config.yaml
n_head: 2
activation: "swiglu"
norm_place: "pre"
qk_norm: true
attn_scale: 0.0884
init_std_o: 0.00328
init_std_up: 0.0147
optimizer: "adam_variant"
beta1: 0.9
weight_decay: 0.063
lr_head: 0.00517
final_lr_fraction: 0.0
doc_mask: true
steps: 15135
dataset: "wikipedia_en"
Each number is 128 + 32 x the weight over its row's rms, rounded and kept within 0 to 255. Layers, rows and columns count from 0. Numbers have three digits each. The size before them is the row's rms in percent of the matrix's.

# gate: layer 7 MLP gate, 1024x256, rms 0.114, rows 968-1002, columns 128-255
# up: layer 7 MLP up, 1024x256, rms 0.117, rows 968-1002, columns 128-255
# down: layer 7 MLP down (transposed), 1024x256, rms 0.116, rows 968-1002, columns 128-255
gate968 100:156122129171134181127136092148109187149090130088138117162115100155147177138134194137142148116142159147135123102108148198100116119131159172070134177172059166113156163086126168103096177117139134142097167164141122101094123133118174132169106097105117110179125157102177127178189081138164203119091105171151128118116132114081102149101090159154189056078123140130143130175126154095103136159165
up968 098:165119125137113099147125111099174131187137205167089044105107120098126122100148140144113188103125096150117153140162101070132154153098133093110197125079117132140134088149147159183114158124078092115140116081142152114175080116167119083109063135149116155206183104166141122140159130157130091137126137178158110152186126133114121135158141117081069110175123087128079071166132143166135141120140
down968 099:125139166166178118161198093103110140182102157145141053139111105097123111126172129100114150223191122110132162105121134145112177119133115134097079094121054112106196145127179168083140112157192116135163106073164100166117112117112138129104193106130167128131186114170102180155154118123132122142100129124128128141131086134145132140143135141079114113155122158141146112107066092144096119123068
gate969 094:139111074212086137131152141119169087123173087125072076152115147160135128105159125144084068072109144141117110115121114167124120165111122106153116124060175164099113149137138108159111093201105138228098097154169135070124089123086194128118122121160140134109135115087111099120143127115129074115126148153159087086152137135128106127121094149078075102105117143108105077158119125134143104150134
up969 091:127145149057132055171132180082130048169144102153109158087139150124093068110159127110095124132119187140142082110161116070110142089187118107203127110086118144127154108136096103142112139139091128130134145126149151099161161100116084081139133133125075071134181117123121132141201167113165146067167103182145168146116125121126133154122124148083106117130133154123121169082122085181128132149108
down969 093:157136083147069103155118137103152127162133117127160158147107120168111120115134083131112126099138110100150118139160114158124122168070165132094190134130111112141092093149086157121129139104178136127113059149146163099089078142136211070103114087124057121120127100124154141153099086170145086109123115099084172116108154084106152191082180118135098036122132163160067139160118119147136102159130
gate970 099:143124126167145103161165095171093129134103124143119157151134114129138089115119079087130153143067117177082079131096142048073121164151107108166093133165114137147104135156141108119128115113148132145071140178153191139097127186131181079090182118135153139136114155107151055107111123145096113115171112169123132129083127126106097123134194092142132134142206144168093118172092163110174138101083
up970 095:146115037111125086128172106123136113104140198135138107178137078168118125108152094110125165121114104114198102132143026115083122081141138122121046104134093155090121094110119090127149113144094165156099101102144103145136125062144156149154135132102084091143105106194117127132101119189146144128148151118124096103096097140147155157148139093136159108124143112097083158164135113162169076097142
down970 096:141172062124105157044069107135084133090086105150172120132112111141137142074137093143150146144127153104088209124174148208083135094145134187124132096169179214124118114101132141101059135103078119120116111150105160110146115152127065109142142179149098119084142107114141151165215114104142072145099139132142137155129133122145121097143093160089130123111131078111149185148152139168147162059096
gate971 097:110120145154151085028084088124138203114155179139094145113120177148208094147147073137143147100141095120083145060122125071121119124156143134123100136088184120145139145149101117131086149131077154157162106126162212120167155086092075148150062178108122093100124191120091138093120143136118158092178090131113109115157141122112179134126119115117135101144211150149139147074072113091118128124175
up971 098:075113141175164173029116120093103197119126136133112133154103113125134091090139126157067131105126150089159167114101138127161154077138135149108073142156084154069174139162152125117098099102137175147120136068157136117115117116110157160108184172065140101147191115082188116106083186138147096137173109195105106107163154175203188079096065131090103146099123140122152190155112091114134137154127
down971 098:129075163078149103139117095141104141129122097156121143140098133151143074164140115125166156196175127090095086120200129141177154143149090091108124162131184118196115120108109113105095099061115079168123128054115146201151173176121102117166113194152124111107132187150203128092111110105154163056185166123078147126144052090087164113060109177130165137132179129153146100074137127116200083129071
gate972 100:166121070083093129125162140170154122192110144149109092111134153077115132136184108106105064135064163144128188128139152137130131174176089087095103130145136151133124128147124122143124149176064183129112160090130128155093169090114125127142081139119169122081100086140149130182119096145118155108163094101128122125096127188093129123106105119128093114172115118132184158068103150090107176111176
up972 098:117145118181136108164118159135174121144125171121109109063122172130045081113103101156176107145071065100169130128155122116101119098141193198086132105088102135105148184144147142091150117078079127154128119109099116082138161122053106091105143171121034152111105159076130122123162133077131102138114156134121062133108147157184153147110114150143079103088172147121126210132127149119097131123156
down972 098:084091189127096104166147135121127141156110088167142124093142087214146126078162081168126108124126162073072130106093089095162147197127120121152183086100189143057123118178126125143158052105119135109155121117108142128052165114131092112053126162093156110136126073164111103180089131126113144115081147080188115084067111110095140188183122147154102126146135081144120166103108144121142166158108
gate973 098:144158094110196156130136113183177129182133191218125149110127115164104141098061104151122135112114097151103127132134073150096099149107109145162145101152150163166077077087139063077149123180060124074081188112154133099129078115128058085146123138138126164136088143150091127178157153162097107128090091131138151141081063097148146101100135123153137172132156158164122106125144116119145182116121
up973 101:112115095140166119161141144176110159124166138112144064077137135127217133133107148138152097094117111141153116150108161096113124157136068128122172165133150158138130099107152151103089149166084114082095100081142138102113102124195146146137121106087176160098062165170096124139126130137057161123135065086109146140159122137070075101076079119147111116105197133164086115099168113135164099122200
down973 103:127126143127075095180146106097102121096095131113143106131137099196132088139177135137131119093141188123074165148134101103154091118146159096131092125091135156168127157151170137183139099109166145124137140096038171145124175171104196196185148157179136099122139141143057102162137145143174161133171094204144136150117169121219119118151087119130192114138084142113078153158121164134141133139070
gate974 097:093135161079142077139100128120088163156134114131101098125123110135108105130146155148087127101119151137120124100174205206070083139148119132111087135121116134142113075113115068034123124163142106146153168132131094156145108125073114087081146110123062130113159181183180131114118100080097168116116145130173123157124137121119069093170100159088128106110116138162123106152140139200176114142098
up974 091:109096125178132216133137105148187119109160171135164092153160088091174102146067133081095082149129122149149130130099116124123114097180062105166139048143163074124118105171112183142126219138159165048081096116161109144156119143109145079126089136147148123133092110147099197084117166188070116101079059083079114096109162142104158129115115161075140161123099116126123204131177092110102120093093
down974 094:144141100116057173196156151158165088144115054131159137122147159068118140119132107130149098145127148135140160100092113125101077125100104147141166162139110080191111165174142101097151139136114116097159061116088141090129141145159196118162144135138137089135060143085123176138080118114174122118133122177121125135071155114159105166201114107157172177130184146117147138088115138118133178214141
gate975 101:134128140163110153126137065111155100135100182164153049093134106114141130104107112120100112124105122143128147097131067132160128123127167109138124108148145210130103128103155078162130097119054141117161189135137158080102167154135126174153165110141134075090117133179134135111166149168180131127121110091125128148096071132150105163114103132172143119101048194182140107151123111138199124122042
up975 100:130072190140123114139128103126109097161112150111087065115113163136125188100136162087187078176134139092101115178085118128158106157127108095100137182164125128117187132071130165112167131123076090076128125155132165061166136129143137107096125141133111089094136112088116035125158112169166124119139044111110098131136049134149075101121091099162129172098145098104048131097117151141149041135118
down975 101:143081184073128070114095122085121123118109131101056115160123125140127123150110168141108059073136095129098132142206119130168125104173068103128113127131114155170128099161119139174125132070102167166174122107080139118123088089181091140173175098161116075178066108095146102098134067110142126150183180121154136099130127099143145149093093158094194100094183162093160133111131097152133193098136
gate976 105:177086085111202143072170117190023077166143098041117116075135125136194096117105083175137147105147101128169126135082156141127118102109128083146112146139110087116058141045159134116159096166128083117088164107205142179151121134124108148189115147089143138089093176113152152104136126153128159108188106118110160163146102123155080100134145110107135151091130142170211129168146115159172101133117
up976 099:142094080146125091127128085154152126091118162114056132136119136073131093157056184151067126169138122126163156127077155175072107097110138205155160137131103099074150118126133091103099123112169112088152165158178146096108106116140181112120141095110130087143089155171202093080133166128187100140121147127093138117137146116184096126162157112121159103097108135120148186096167153140067109177174
down976 100:102134069113104129122150065186112091181156097121141083146175118144140180139105146099149091136126092074112106090120108119172149108078139065071101160134130145108159172161166152101171115100161140161112118166113098127169145123112159152041169161153114127134076118043147167136110110150151156132149142123145171214142157117133120119120122126128145161106172137164094093147154154097143113183152
gate977 103:097087128127111144098130096135129111137041117129144092091068103223131110153128100118156157090116175128091139154148106141119045156128099117138117162147134196117114114131149186118160136112123141078186118173108101144134117152164199186104109197141088160159146060091122071159075133176107146066145097152127096079083157110130099139101110121103124136149184190160108149163172108166103110164086
up977 100:132119141130128102088141078193191091204139136112133144148178144127095180091105208128090243164169122123144127125109112135099091117045139136068155158182213116183140121133181099086087147084130163123159205119190118117105108134117083131155092145130128108159177145130099139119111127066118120115078114134119137132113145117132124117154140134112125149146141131111166147156200131102136108077084
down977 102:133173139153152140157166168165109120131175102046130142125149125115141067107149170147161176104089101096135118129095160111131126133167133163110154120134124127106104093106089176177126109152155150122106099152139110109134167093105125061120166069175128113161143089162117139151084166120120111093122132157115099104171163180092114152142126137128101173130106108120109105103167133067140100152100
gate978 104:128122118093098098125131140070162106176145135171118116124105159125097096166120104116158147110120084138111115122119136111171078160099158120126132091126154206132103113118165071073120137165128107114093120126081159131115123084162199115206146131106132122178127173113101123092173095179114086155124178130125138130166152096055070123127162096113147101165141133147100119156153170132127217156142
up978 103:184129108141169089175132120104102119149108138120114132137124108079099130171089176166108146099106175145098132085160105101122135068135105093112057122123105121165127221122097097166116174159103139147160200169128123145149095160098092147137135098128121095101152166153190141161097119146097171096147120142143140230113137147086072104097099167141109114138162093119152103086117141138126157179131
down978 103:115123103105148164157132107172087131145083172160099072125124152096087065156125119120092075102081070192132143138187108110128124135147090185121164091158121147111103142073121104127134099176143136178170103098147140065114143065134084147100120114081089105198134141076109122132142125111151103122082129118104113146138147152145177137051189200098148069136175123091146125117144151088088161111094
gate979 101:095117093122150162097120084129131169096114178150118103128108137034147105159154111071082174159097143080165102125132131150159093142150081090089149114066160114123114115095080108176111136175109112143052112160241085186127116178141203150089133096129136122053155149104142158117143124142121099145107055131164142155127118121128113107117116094111163136102120152147117120149073121098122137144132
up979 103:118169173116137104199125125128099171112137124139179061101120092115123172123115133102111150098150145154158115148151133178086105110087153139181146097170116097147120168183132096132103139091158102167119089144145138157156095091141102082154103142124132091136171086116080171086094168111098088167115143115128187101136168157120170145114118093146143170113189089086081083113154102139067179134190
down979 104:085089146110097154095135081078088114148138061103171172147160124118125153186099174184110124153107138142110138130102146108139201148168104136138138121102127092161120143102154125126158107086134197176120095110128114145115114157121140165151115129133180115133139142136106093142149105129077122200100113167131173123096064140107152142187182138161119137143127104126209139098104107032206087179106
gate980 101:152117173091088110145151093119097138080082143139166115190087122062128093115186114106134152118139132122125079122112116153114108063143066126151121136146110135117108118113142131110129170118094171165089134210158181071128169168113106148074112122120128099094118160112196119163113071153113123124156124132072127113119108092116150094159093104080103089097123079152196102101169128135095138159120
up980 103:098102131172138138130115178130113099061187132132213159157117170111072115159189143172119149097145128118106142153100093100127130149119150131079093129111097137153069155082139150173099079146128077082127121076166128123188151089132189157085107109116114112141113109109210095178171125107110112130132129128150129130121146110127108083163102139167047082091162139126136137158204164172153112192138
down980 105:157115146120106136098112153115128157162133150102146120107145096109087120149208131145131102146136114128070111127168154109118189106118154122088136095165125138130089166084190121129159136091148142118088121115089179101109121109100138123218108189144133124106157106051103128091121094162147114117115151132122097038164106096139115147074153144109086118153120106114121184188180158086170110083165
gate981 102:124119143105157133082217039125115131098144132126132177128112115123133202214182065149166104150143075128110126054114092149100139151127050136122131069133090146149111126094101115166166140170116112062128135162159153090205137109135125143111114098078099145135133077135103144171112182094151122143113121070140096151183167118139114105139099131068088140160130110138165124157113150179156059142132
up981 106:104080172107128122107107163168142125132135122159178082080119118113078092145112180150132194136111073174127101167160156104138118136051132209147144148166115118137143085099143179150090117144177155136174169096090145089157136163113123077158078171109163130100136213140115091118178210089107152116171108171101155106130136104150131210101165090168095082117089117106118064178123154110111104132122
down981 108:143152104133149084110116069093112051156115174092169072122123135160103095104110086134096101108077118150124138119135174135136105119135176123082101139136115134139120155131081115174163098114150177154163139180067164103090164097097118179114117137169122107088080131193128130113170033085153104127092089117119098120130130171147137150133111126117145167165145169093060094136147116166084159185203
gate982 103:098127155136079107148155088166078150066162074152074162155094089087115096081088120139094118084141148145157156176084138098116106197134115101100142113103186122098113143116089167130116171160151072155139099163133078144089131181119154140108081120132163151130102135144084142117088080112158150136131065141128134133145128109151094209044091148160075150159123159201142077170169177113102086121157
up982 103:118173135116050143142138147176103134095071043154153132169124174103133085121196098110127109170121151146132147097146101080144125145161120174123125184132122153159159144156103136117111092142153082100112106095144100079091153160072129125116102180062172145144151127130110128105077107138107124168130151115122141144133150152110152129156172185116148178151109183148162102114171171084118133094152
down982 103:027082120176108180135106130130150117135150075120123107159138145136137134122140113193094178156102096137143154180151109161123114122165161108152162140157120147214101058134151127120166130177085070143085124090122155134111163159123140131186131124142073111198122126080126147132169102127155101135145068126133115145118115136136130093062144079148138097118161147058108122162122150141123119189177
gate983 100:106093109175091097160126105072165137168108164107117129096138146098119140143147101145166107129167140122167096151106099141103095172106190092173082087145110178129128154132073143103102171140133200087086163121169134133095117178111060094148130126182146088142170127100176093129175092109168126146108125143144084162097121108119136195173190121129123150119121086091131113139109136120074169152082
up983 103:169153131113184120124151140073110134144161143173142103123132128154102146144119145093092235060109080183110152149179124113086155152132128131166157150112189071114172160088140127097170085175126098124129133158084151162142147131154119121080121134167108163106121104100034122208102190162121102144166128140168109096102083137111111137081083142161138109139091131142204118108093107207181106126126
down983 104:221122087127075181105172131140160134087116115140175109100157147053150100087093125130145119125111080102088054142118100124149134171122142119176114163101146168084160108081102089071113090141120053142106139155178109153092120168124131174105227086099109119148144155163114155102119076184156094175115096117125153142104115120146121138110130148133071193162094178085164172081113156098093134103091
gate984 097:178217167096134209122131174111115149118065104135144102119106130000174115111133153126111152141162123097122163090198105082124153078137135146121152182120125142115117141081196146098112093162154190129123143171153125160109144123080127110152163165125186117147144160102154153099080093118170157125135118111069152105192122135095167111123166128115142082144107208138130123168145095180112110110152
up984 093:112114152140217113147131218136120159151129155140145150079212127169153125142151094108145188119147126119100139139122098102165117162080144116119121209151146121179143123139106150130115111176075100100112149117134144120139149126129116198095129092165104170170131107076114046112122193146080081140106116138166137116161146135148128127093110117133111126115103112127128130143126133123125169096163
down984 098:143136150094134105169124066140151109166183137122117093095121122172109169114073170113101121089112126172155119122111188139083122132110095158107081108103097114101131138158110179139138132136174185122175041119142157175073107099129104105116111133122113151163143110087165165122189157182154134131154166157122110082145116105161113118131180052096178107097158189124096128125126150146150152145105
gate985 107:208120184150113149171156182097133157147099152062125149077111075123159111129135093147175121086105091119146133108080151066159112130175119154104164088095150164103164089114123108107085072089095097155170143111134131108123132149101153073128142080128117117052103077191176151102045155085094113140153079132143110132096144099104108084110136065116126106140152085105130164113159155096133202116140
up985 104:118132166119107104096144143135084147189185109092167147105141158120135164163098151069175095160141124099122038094131140149165018062101138128106137120125078126099097071111138118138165126091187119131156136170184127129128139178106078124125154154162104125068120107167144136151094133095119136118101124152156163159167062152128089127092181107116111084114155123082130144117063132115061150145086
down985 102:091067140106094154112120042098136157174140107115160079149211116175139109143128151147043105141152125147127108090167096139155160152168069071172138155100142168138156153139180195108135224108120154092122126124107077171168116138140135149095094134125171136162097160126103093081162164143136136187153164172116088079125158149111139122140173127166089139105132145130105093177154157119173126124161
gate986 100:125206128161190132140132118107159166123098149131083115137102142108139139071152100129144165121131122147094132130111145051158110126131143091133117118159106127097136103084151162126130175108102151062106096128191127122118095128098144170029071093102180096134142057116145142101179179146162095098138079121183152137119113097090053109118134095082098123176137132093157105119105177120205175113150
up986 098:117120156146134104138135142167108169126093089090115151169141072142069165107192079086175172149071100047196120116150143060159113090138093160149127144170125115128097057144118101093145151122127149135132088130133155128127145133140083112132162104165134153125111094108115078066136216149123163143182097072118154193178131136092138176113185081117123115088151052122139220149142130169172146127117
down986 100:147083146159124089166111187125135129124113091084207094108180182146091137131159145176110041109087101146125130140104127122116132123161129070155119115092180128141137123119146112112123173152110179183169188120161140161082067109122134115130189106120144115137121159052159084136112085156091198111082174119154138103113146124159165155146154151120100060092127155096102070108174151093171167070119
gate987 101:107103136061149204098160161151108098158145088122090138090103140137118136098135092110136153135116097155182111099066181116169154117117177112111144102145133114115172123143115183106077118058147082092104147171127150172099105152102153149111133104156132167081080095175079157094094096158140118165127122160105111153160072093092125174095122039162098118094138117121076126131181106125136114181117
up987 100:114120170129135109135132130128162127086200144157154129111161140142171115146162103109135193144134143097159111129058144108109093109102141181083133137139094108167127121173100101110173103117165128127126125141119101127097159114159078145107107152148104147202129142186164152127164083104064119115113179144114142079120156153178125148171135159125149158107110128154085115139160153117114124158156
down987 104:149079159140126155154179156126122103135104125255090151137102115127126137119099179071165170109103126169106154119060130193159131133106154122130137178133068085131140110140125066149135104181103091151099042132114188132074102149141123107134149135102120146159133129135124186114155112150120092140125142138136129133143072113150120130147130108089111151169088139075104128144136139121127133090086
gate988 093:159183061098142129210115165130195115092114082131137108106118195115100052079121125129139132187066104113098119067149125129098108083155184125149142112146168135063126119160132152144100128117028151149113133093135094149147104100095131120206069096107141152090166138124099130101116119114159093159167140112108132112161080090188140122100125131075138123064097161109104143137102081203150129134105
up988 098:143181121114128178127125172098124089077122160124132074112166127123207121085188066084134092184118128135103143137162128099113139135138110117092087231123124086171112134119072209107139092127112120168147086106140149181132118122145132123152073170127167111135098194170153109164048149148144084142125135136151125138108133158141163180067114144144172042114164136104118122132135107109126111097123
down988 100:128133157070144180138104124137143117123127141093082114117168154129124194130130106106077149090053090106157140119098061086165116180165143133200137143078157159060094130173146143160149130182124133103091173135114134096128079134099128121117112121087116105139087121095165112133160134095128096093130085057133058105060167141153152086139094128134118170103140078167126128136082145165145197148127
gate989 102:096134170137152111099160132142043095185119133137132110122096127116096108060179076179085140130115141124110098066161103143107096174173090141135116142124157144131137140166091096101118099081162098136145143175113178132155132127131083123140103110074101107100071109116162126091158123128101151154140110124094133135113134046135089096065094095111139089151104139129125121133205109168138113117144
up989 102:122051151147152109114144199149144211099096142134173141135138107169116078147093104168123153112093157193171080162168181092173139115203046123102217134180140125160129134132092152134144092145163150136145130174139101149148080121152117146146172063137085070115106129131085178092085096110079107122120134126118175127175082140172107108116131139166148133147147111066127143160138196158109159127142
down989 102:179150149118149180072161139129217155115135121096126161086164100163165098088058139142145158108094182177164120153166097113168142149133127146207128100105085109118171150155143151125122122179092125142076175159095096135145126137186119125109074139176098130138157136107149144101108129137135110131115116103129159128154123132116131162187070159129154099103158078168027181112166123123149152140125
gate990 103:168126132134154143100117081137120115117133135117147131141081133104162139112083141098175120104137083119131208133078163110122137129117117156147153157127161117095180085134114111126072169125094165071037103167117130099202130152056119179151106141093129082120114198137112099127197078089146142149136104116084091139059144094117142099136165099116093127192126173165147147157055036153121098153126
up990 107:082098132159105126126118122104120066116092151124117158115163148045145085114177148115132115118093084137190066143131157114141195140115106115112151106128196138141113104138150115068141150124129156130124100097103111103114160120106188161160103086097180153095106195117154169058196134123131138188178124118149176127118152133177096176154145131201122021082111164111120099139049142104103154144152
down990 105:117137123130186134142158149132149172132201138151186140172133105103081149152078138166135121149160167094154100081126131142110045147128154073109108139164095091153057102084093135080090113120099110115098146148134074102129107152153185169145101112155126134127155125114097209181073117123214141104109130141100126157142106119142115088127119146109169120137107059170098081135133140127136156117085
gate991 105:111119106140152158179138071136095095145080188156129138088102123112148135136156089146081102174129129177151161064134100151163167141144162128208100116101205140124114110164145140142077132129063124116067104119127100095096183085114200077151155130115124103105116176135169137152143120166137165118137122116108148090170139163108075192186105076140097143094130141164117118117126153140083166142127
up991 110:105085179142165131071115175101120190137109138130112103071099150138090169157074126122082109094102193097122100156139087068158111157135144091159181163161125137076107103130047167080076143107171122133130149090156094044152123161140139162163066124101179106117145135128083196106136146140147160135145060147154132110128097129067137066131102144120117106174165095137146128133184097093155135118115
down991 106:190101132139144183121160153094165107141087089050097155080182176109081126157147142182118147090105168122129132173159212128159122153091121133108120162114182140125136100130128158165077152137159174155179088121086147150147097116150101152186112138114146104122158141122187115144119094129121107149138122150113102142115162116158102174086129190154095133126159126148087086147169083118124215086084
gate992 111:150125098091137144139145183144146108233088121094104157086171094134215106092154107140151113126200063125109132083118123170063088113134226152124133136116114117177122131129148081134124136105130147125157141119139152125112141100148142123158160146124124073097127124134130138161124168118111173115098115141148163166177096076111155125073149086090110154108154124086177126108163169086077076192145
up992 106:146161124147098150125139176142107081149146183187119150136115131089107120101191044147137126137171127159101109212109093098175108102135118158123098146199185154172095063101129137131165129115132145204185098211116080172142187146097108129117124144117073092118104133084094118108132160160143098130148111152114156150142158098131174119117125111131145123149128169135117155158154178135184120121071
down992 105:124136084105124141072119121134140112103123215202141135101093114149148178164163093137166064114119074110117156091163112150094121139120183108170135095090096109056064150072140161126144151121163105176141094147123084128122131143100174137111121145141072109165170107142130159123112130111065102164125121182159131107113112143085112144140126109172097050046165086125085094088119176076130107125137
gate993 094:106145118156118153083145120128102080160134115083093179116120106130167109113165155119093141167129134145135163067133109114156129146148085149190161142128124163138117093151208108140148142178053084152077126102093133072196109192096169212120114107075123124105101123151177136154133101155169107127107118132125170147097183091150123137182132126146108089143108081158136147106139094121126086155143
up993 096:104092098122157122079179200130155134157122182161156095129131141111151198140134086144097113128094124102144085109178109108140094095130127181143213133149146038099186192102116160114094098142143125064068163081109116162105096165131154121053081098163141140164078109098116099114117170139104102118169100105183129145179160093140125155152117119142100162134092148127129182128161161126076103136148
down993 097:177184152132090198124136107140082116196163136121160177106086111073126137108124135131152151165086092132120080105102118213173163091129106105074125147102135113155108076137166109137118195073141142109125112122093100199128154130097133123169077106093167147056138091178138102122090148115156100113124143154147183125126160165144105125112155080125162117117089148164131178154064094108102133092139
gate994 110:192133144073128161117194060132121079133138147104126128116090152130149173132154109129137154135151115136124133123178041106090116106148116077131084098171161135195181091183053168149156147116146082099136099174135138118135129114110092181126141072135129098129154087093126093146137111111151129051077092159154111149108115073085157139156109087129122126175121147119134145085054122080111154172133
up994 108:077051128113162115135096153094135055100127159179168121109114119112120126170148165174102104178119140128113097088124122123127164136122130151166096174058123158080151146142158124104080093140127170219161129122066137105123109145098125161107097152152096086135120110082071080193157057121118121123134146155128132134142191092124192143105110113105117127104168183140140125104083157144101128126129
down994 107:119114111077106112067147162153116119152125183114107128136148099133120127133211217146125112070105076139117085117101121115121154119179093182111137135116109144120150125149135114149118105110180115103139103127098171097134115119107137113152143136076154167104084136034041152095094151119147152138152098127131135057127105116104142144139092116043120130110182116145147153135170154138168043185138
gate995 101:131098071117100170098160151091111096127091153156132189120123168103113088122115081149089143126156160146104094143159165172160133170153122145127140057149144174126125050150148130133106094111179128083124176157088169157153140102154108138158103126093143101130110144131222138168156116166077198128102165173119095114113122128088100135055084142142096130144117117134116096122150123085097202149137
up995 107:156094159112171143182111183138132122160152096145134108166141123132099109135134166160088121163084133153049128126102097130107119111204120105145127155114133189112090177128139148153112082133099114140112133160120101149088078090130099030093148114114162142156207139089109118132078106122161091131168137148114145128073049131133170172056094141162126104162178158112109240121136141102192103132064
down995 104:168137159147120226160144088159169117114138119106135144089115112099125125117158154088100078071143055163166190108116143122105151158107128137135115212210123076102160178086152160127171097104089113117137160103146134100105135129075090153075142120151148175103083100094135142134126114153132186207072132140161104162126188198069145023141157164078166133195150124149101117113114134073117165126142
gate996 102:145117136131129092103143152159113064176128142100055115076128112112113108157139131109176166131052194163145151105158143110169127140136097083163115125128167170092210116192049172155146142118112091130090128137119154080105193124074141089105120170111086163113103154182077104101131136219142105137134126103144104201147169070171132106085130133112106141155125114173143096102130094105116181204138
up996 102:127145045142035132081093101116077072136111147125127158167228182114122176133200113186139131125107095136179124133123122067126112199122110110160065129078167129122125144157104129151084131093190148138158168105118086142151131125142169182179176140113123113161144080102163063151125201136116153098108142186115117109152112113139079163137190138115045108086118116170148114111117098109132173127173
down996 103:147122148133133152146133118157170168092088150103123065128158125123122130109079109117165168132090105173117122144112166132176113208124173153091145153126145141117120107089128089149143102126150126125128132093126106150120147088090162130126106168111076123114162151077144189129119148138037199133167151096166139063093173101061143125133156134046186123179123157150131105198110163150161073068159
gate997 103:159108118087129085145135153180164122117147138097163115070133126132179107102130156123201154171060110100128100116127151133200129159185149138129133104125236100160073173119136155105106107147140114040118088122112144109153095117109133163124086120120145128143108124127108141100137103088153111166145052081129102165151162158134071150084119137120129152121093094134214102140129094125173189151098
up997 105:111105112112096153154177148141113079090145153144124124135141161147176143085170168100126163046169189118117147161145141112181116084092104090084132173128133104133098131056155052174152151232120140166108156100143119114140169077137197155150087092121087141100122128145141164102156132148140109102102106143119128094126200124109107114176091193167145115074143186139116130144116154142054108149167
down997 104:146153084184149152040088121136132153141107157111173146154156121117106090175118102138090145147123108136116093139142117145101123121145132111118079131149105089176123126158178168130139119134102101095061142143132180114156092081126169093152128123133101104039135133117146147111123107127152075213093152104081118077182113121092172100088169165042108099154086142122085144139166192112137154152082
gate998 102:152098164113070111073178133101140123127013120169130136078123158171060134227115128159170138119142146139143150133065135187145128134119168118137182133148162138145112065137098105146104164101097130126133123147135158120123136154099186145156137082152187113137168175058128032171176090172163124167119142129137150083126148126163087160122123142104148092133145125132177121146141169101113109135132
up998 100:123119126103172156116136131204139195100112137177156066160114112108110098176077132054153150133150192149199152112159092096137108129131109156087156183161113099110119089123118164175185088102086169139077158216072108098111121126142116091156180105113099147102110126137093167135070123127153141138139100095116173105056155154028095124163169142124129139126121130073111164101133096110160078133099
down998 105:146212161095100084132106110079130155116140139121124124105127123164113044158132153119088115079175134142182166118126134098098131150173117093101118121068161151073125194136160100130138128189112126132169094105116065053187109123130152114108152182114055135151175176176132121137171137217069111154107176167197101094140150142144134121130148082117118091128119120106166161123146174117149114063134
gate999 108:164174112112105159117163081127135159084155124112129161068090183079131120135108140120143084120113097034089105089133147162114152130195165135100160163097177136131129129115112135128092132172123054105120095110146078103149126161165152134087118177114176101111122096062199159100155108124154130133049098143077132073152165184112137145077110128169103174149150176125137113146131106146123089128153
up999 106:137165163171176117132154117106112157104131079116068136132100128152079116161176150144114144145090109138151104163122129093130123107120184045166160095099160112150201183154177124125103129097073121170089111079108086171190074164103098111123133124112116089121084120132107055157136127141102110114065093145073175125148161110141131138098087130086112125094105094096091218082149127166132138140107
down999 107:128164117088115172131155109104130118133149143108158101175157143042124092137089118096087109103135159067091117095122127096148199147173098131117118150168145130087162115062126161167159153153145156111145109121153090141160148134159057130106154115151158152131136129137154138109161120114153132091121125200097104180135080151054156072128128129194098143080113130160140182138100094120125098122141
gate1000 099:129148100130062101119108069056114151103175107150175153094119107110143105114066109135144115120152126127180103113065180147089095120166142128120146117152142116074099113164126135101117140198163116117101117077140165187071113157098098111108051176125114144143102131101175123141140150105119113142073125092134113145105119061099153166087115131149135183134130114120073134100104170124134112108129
up1000 098:184130166106190173179164153106116097146081136132118165147129145121107186049119125098150134058112152121126166115109210135167142127136144099095183173099125062149128053146143123141112112132122165051150119187154145167096117165142169126113111143127145140138147081093116137147149064219082108120093128114140097089160138141135114173148136098173050143186088095115109179118097142156171121104144
down1000 100:088119072131082117142128113163102163097134135100160173118145130154136082157134123077101114116091134099168156069132096134163087106106126131156106100116108080072164080119155192186094187143147108137106129155086104136112089119087168146189135178137145125133119159103114131147034116107113173176109130166162143131094103089149128131189128131148136158055118094156130119148110099099076071181110
gate1001 103:141146062183136118125119120157152086166183139148146082116113159129107152105128126180079163149072142167156107128166138146116119211105117139147045133157164120080138156143107140070096157132160135137182136173152106124125153123105115117116110069147081105130135109128129059077122154217155167156126111118128144123104195071100182131168093102136131096069094164183112085125145089167190146133106
up1001 099:151136188121141074084089129120141166184164172151127121143100149102120146154145148055121143117144075088110138085142079121139148137120103200136118097136156150135102143088121152099081181121149143073093139135105139163188055136071128116128113116146137205092178077166145110153109128062075125154201149143173151121107153126159132139093090053099111160118102119118189122146149146122116131152122
down1001 101:101138128120127141112152089085108122147175086116119138109101144181128173155146164109102141143130129107074095144110159132080144113081111132114121190103125151060141104128143107103102113139183189137044166160125090168106155088073142108068112143124124137175172151104142073114103091146103170073078096178146124114139134086162113131103111135169114104095100159159139115055156095171153120089073
gate1002 102:160117117139092102113146097187132128154127118076132108116103129155098060156098159101125166115132129117142115148130200166149055111179108066052115136156106152160165131124171191106146135161107199155148105144076145100158113114123129185083100107161161131103159120085145133145149142143136115131149184122107153109158134102119082157094078161147093034090149120147130177128137137138055128195125
up1002 101:113123085152094136101151106089079199149126075076095118124094091137093105127129110107194085094089139151157103113189113179122132177167096064088117083108124115089140115119122107126143035159074120133167133142106148107129096138146142146111151154098127097150128206121137081073103126131156139113090092143135131093144118097086101138163097108123140101115123180118130107062080116156139083138092
down1002 103:129081137142099121075142162125093130135135177181114124100100179097144143143112161120130082118173094118120156057048069134121114148156113082086079099057150131123152145163145125111120137123159155113153088181116074132136133141161147120107069154140136128056097143110133153093078130092185103169112169072162100129129093114144114158061162181112138159169136147074134145114123121106100162114120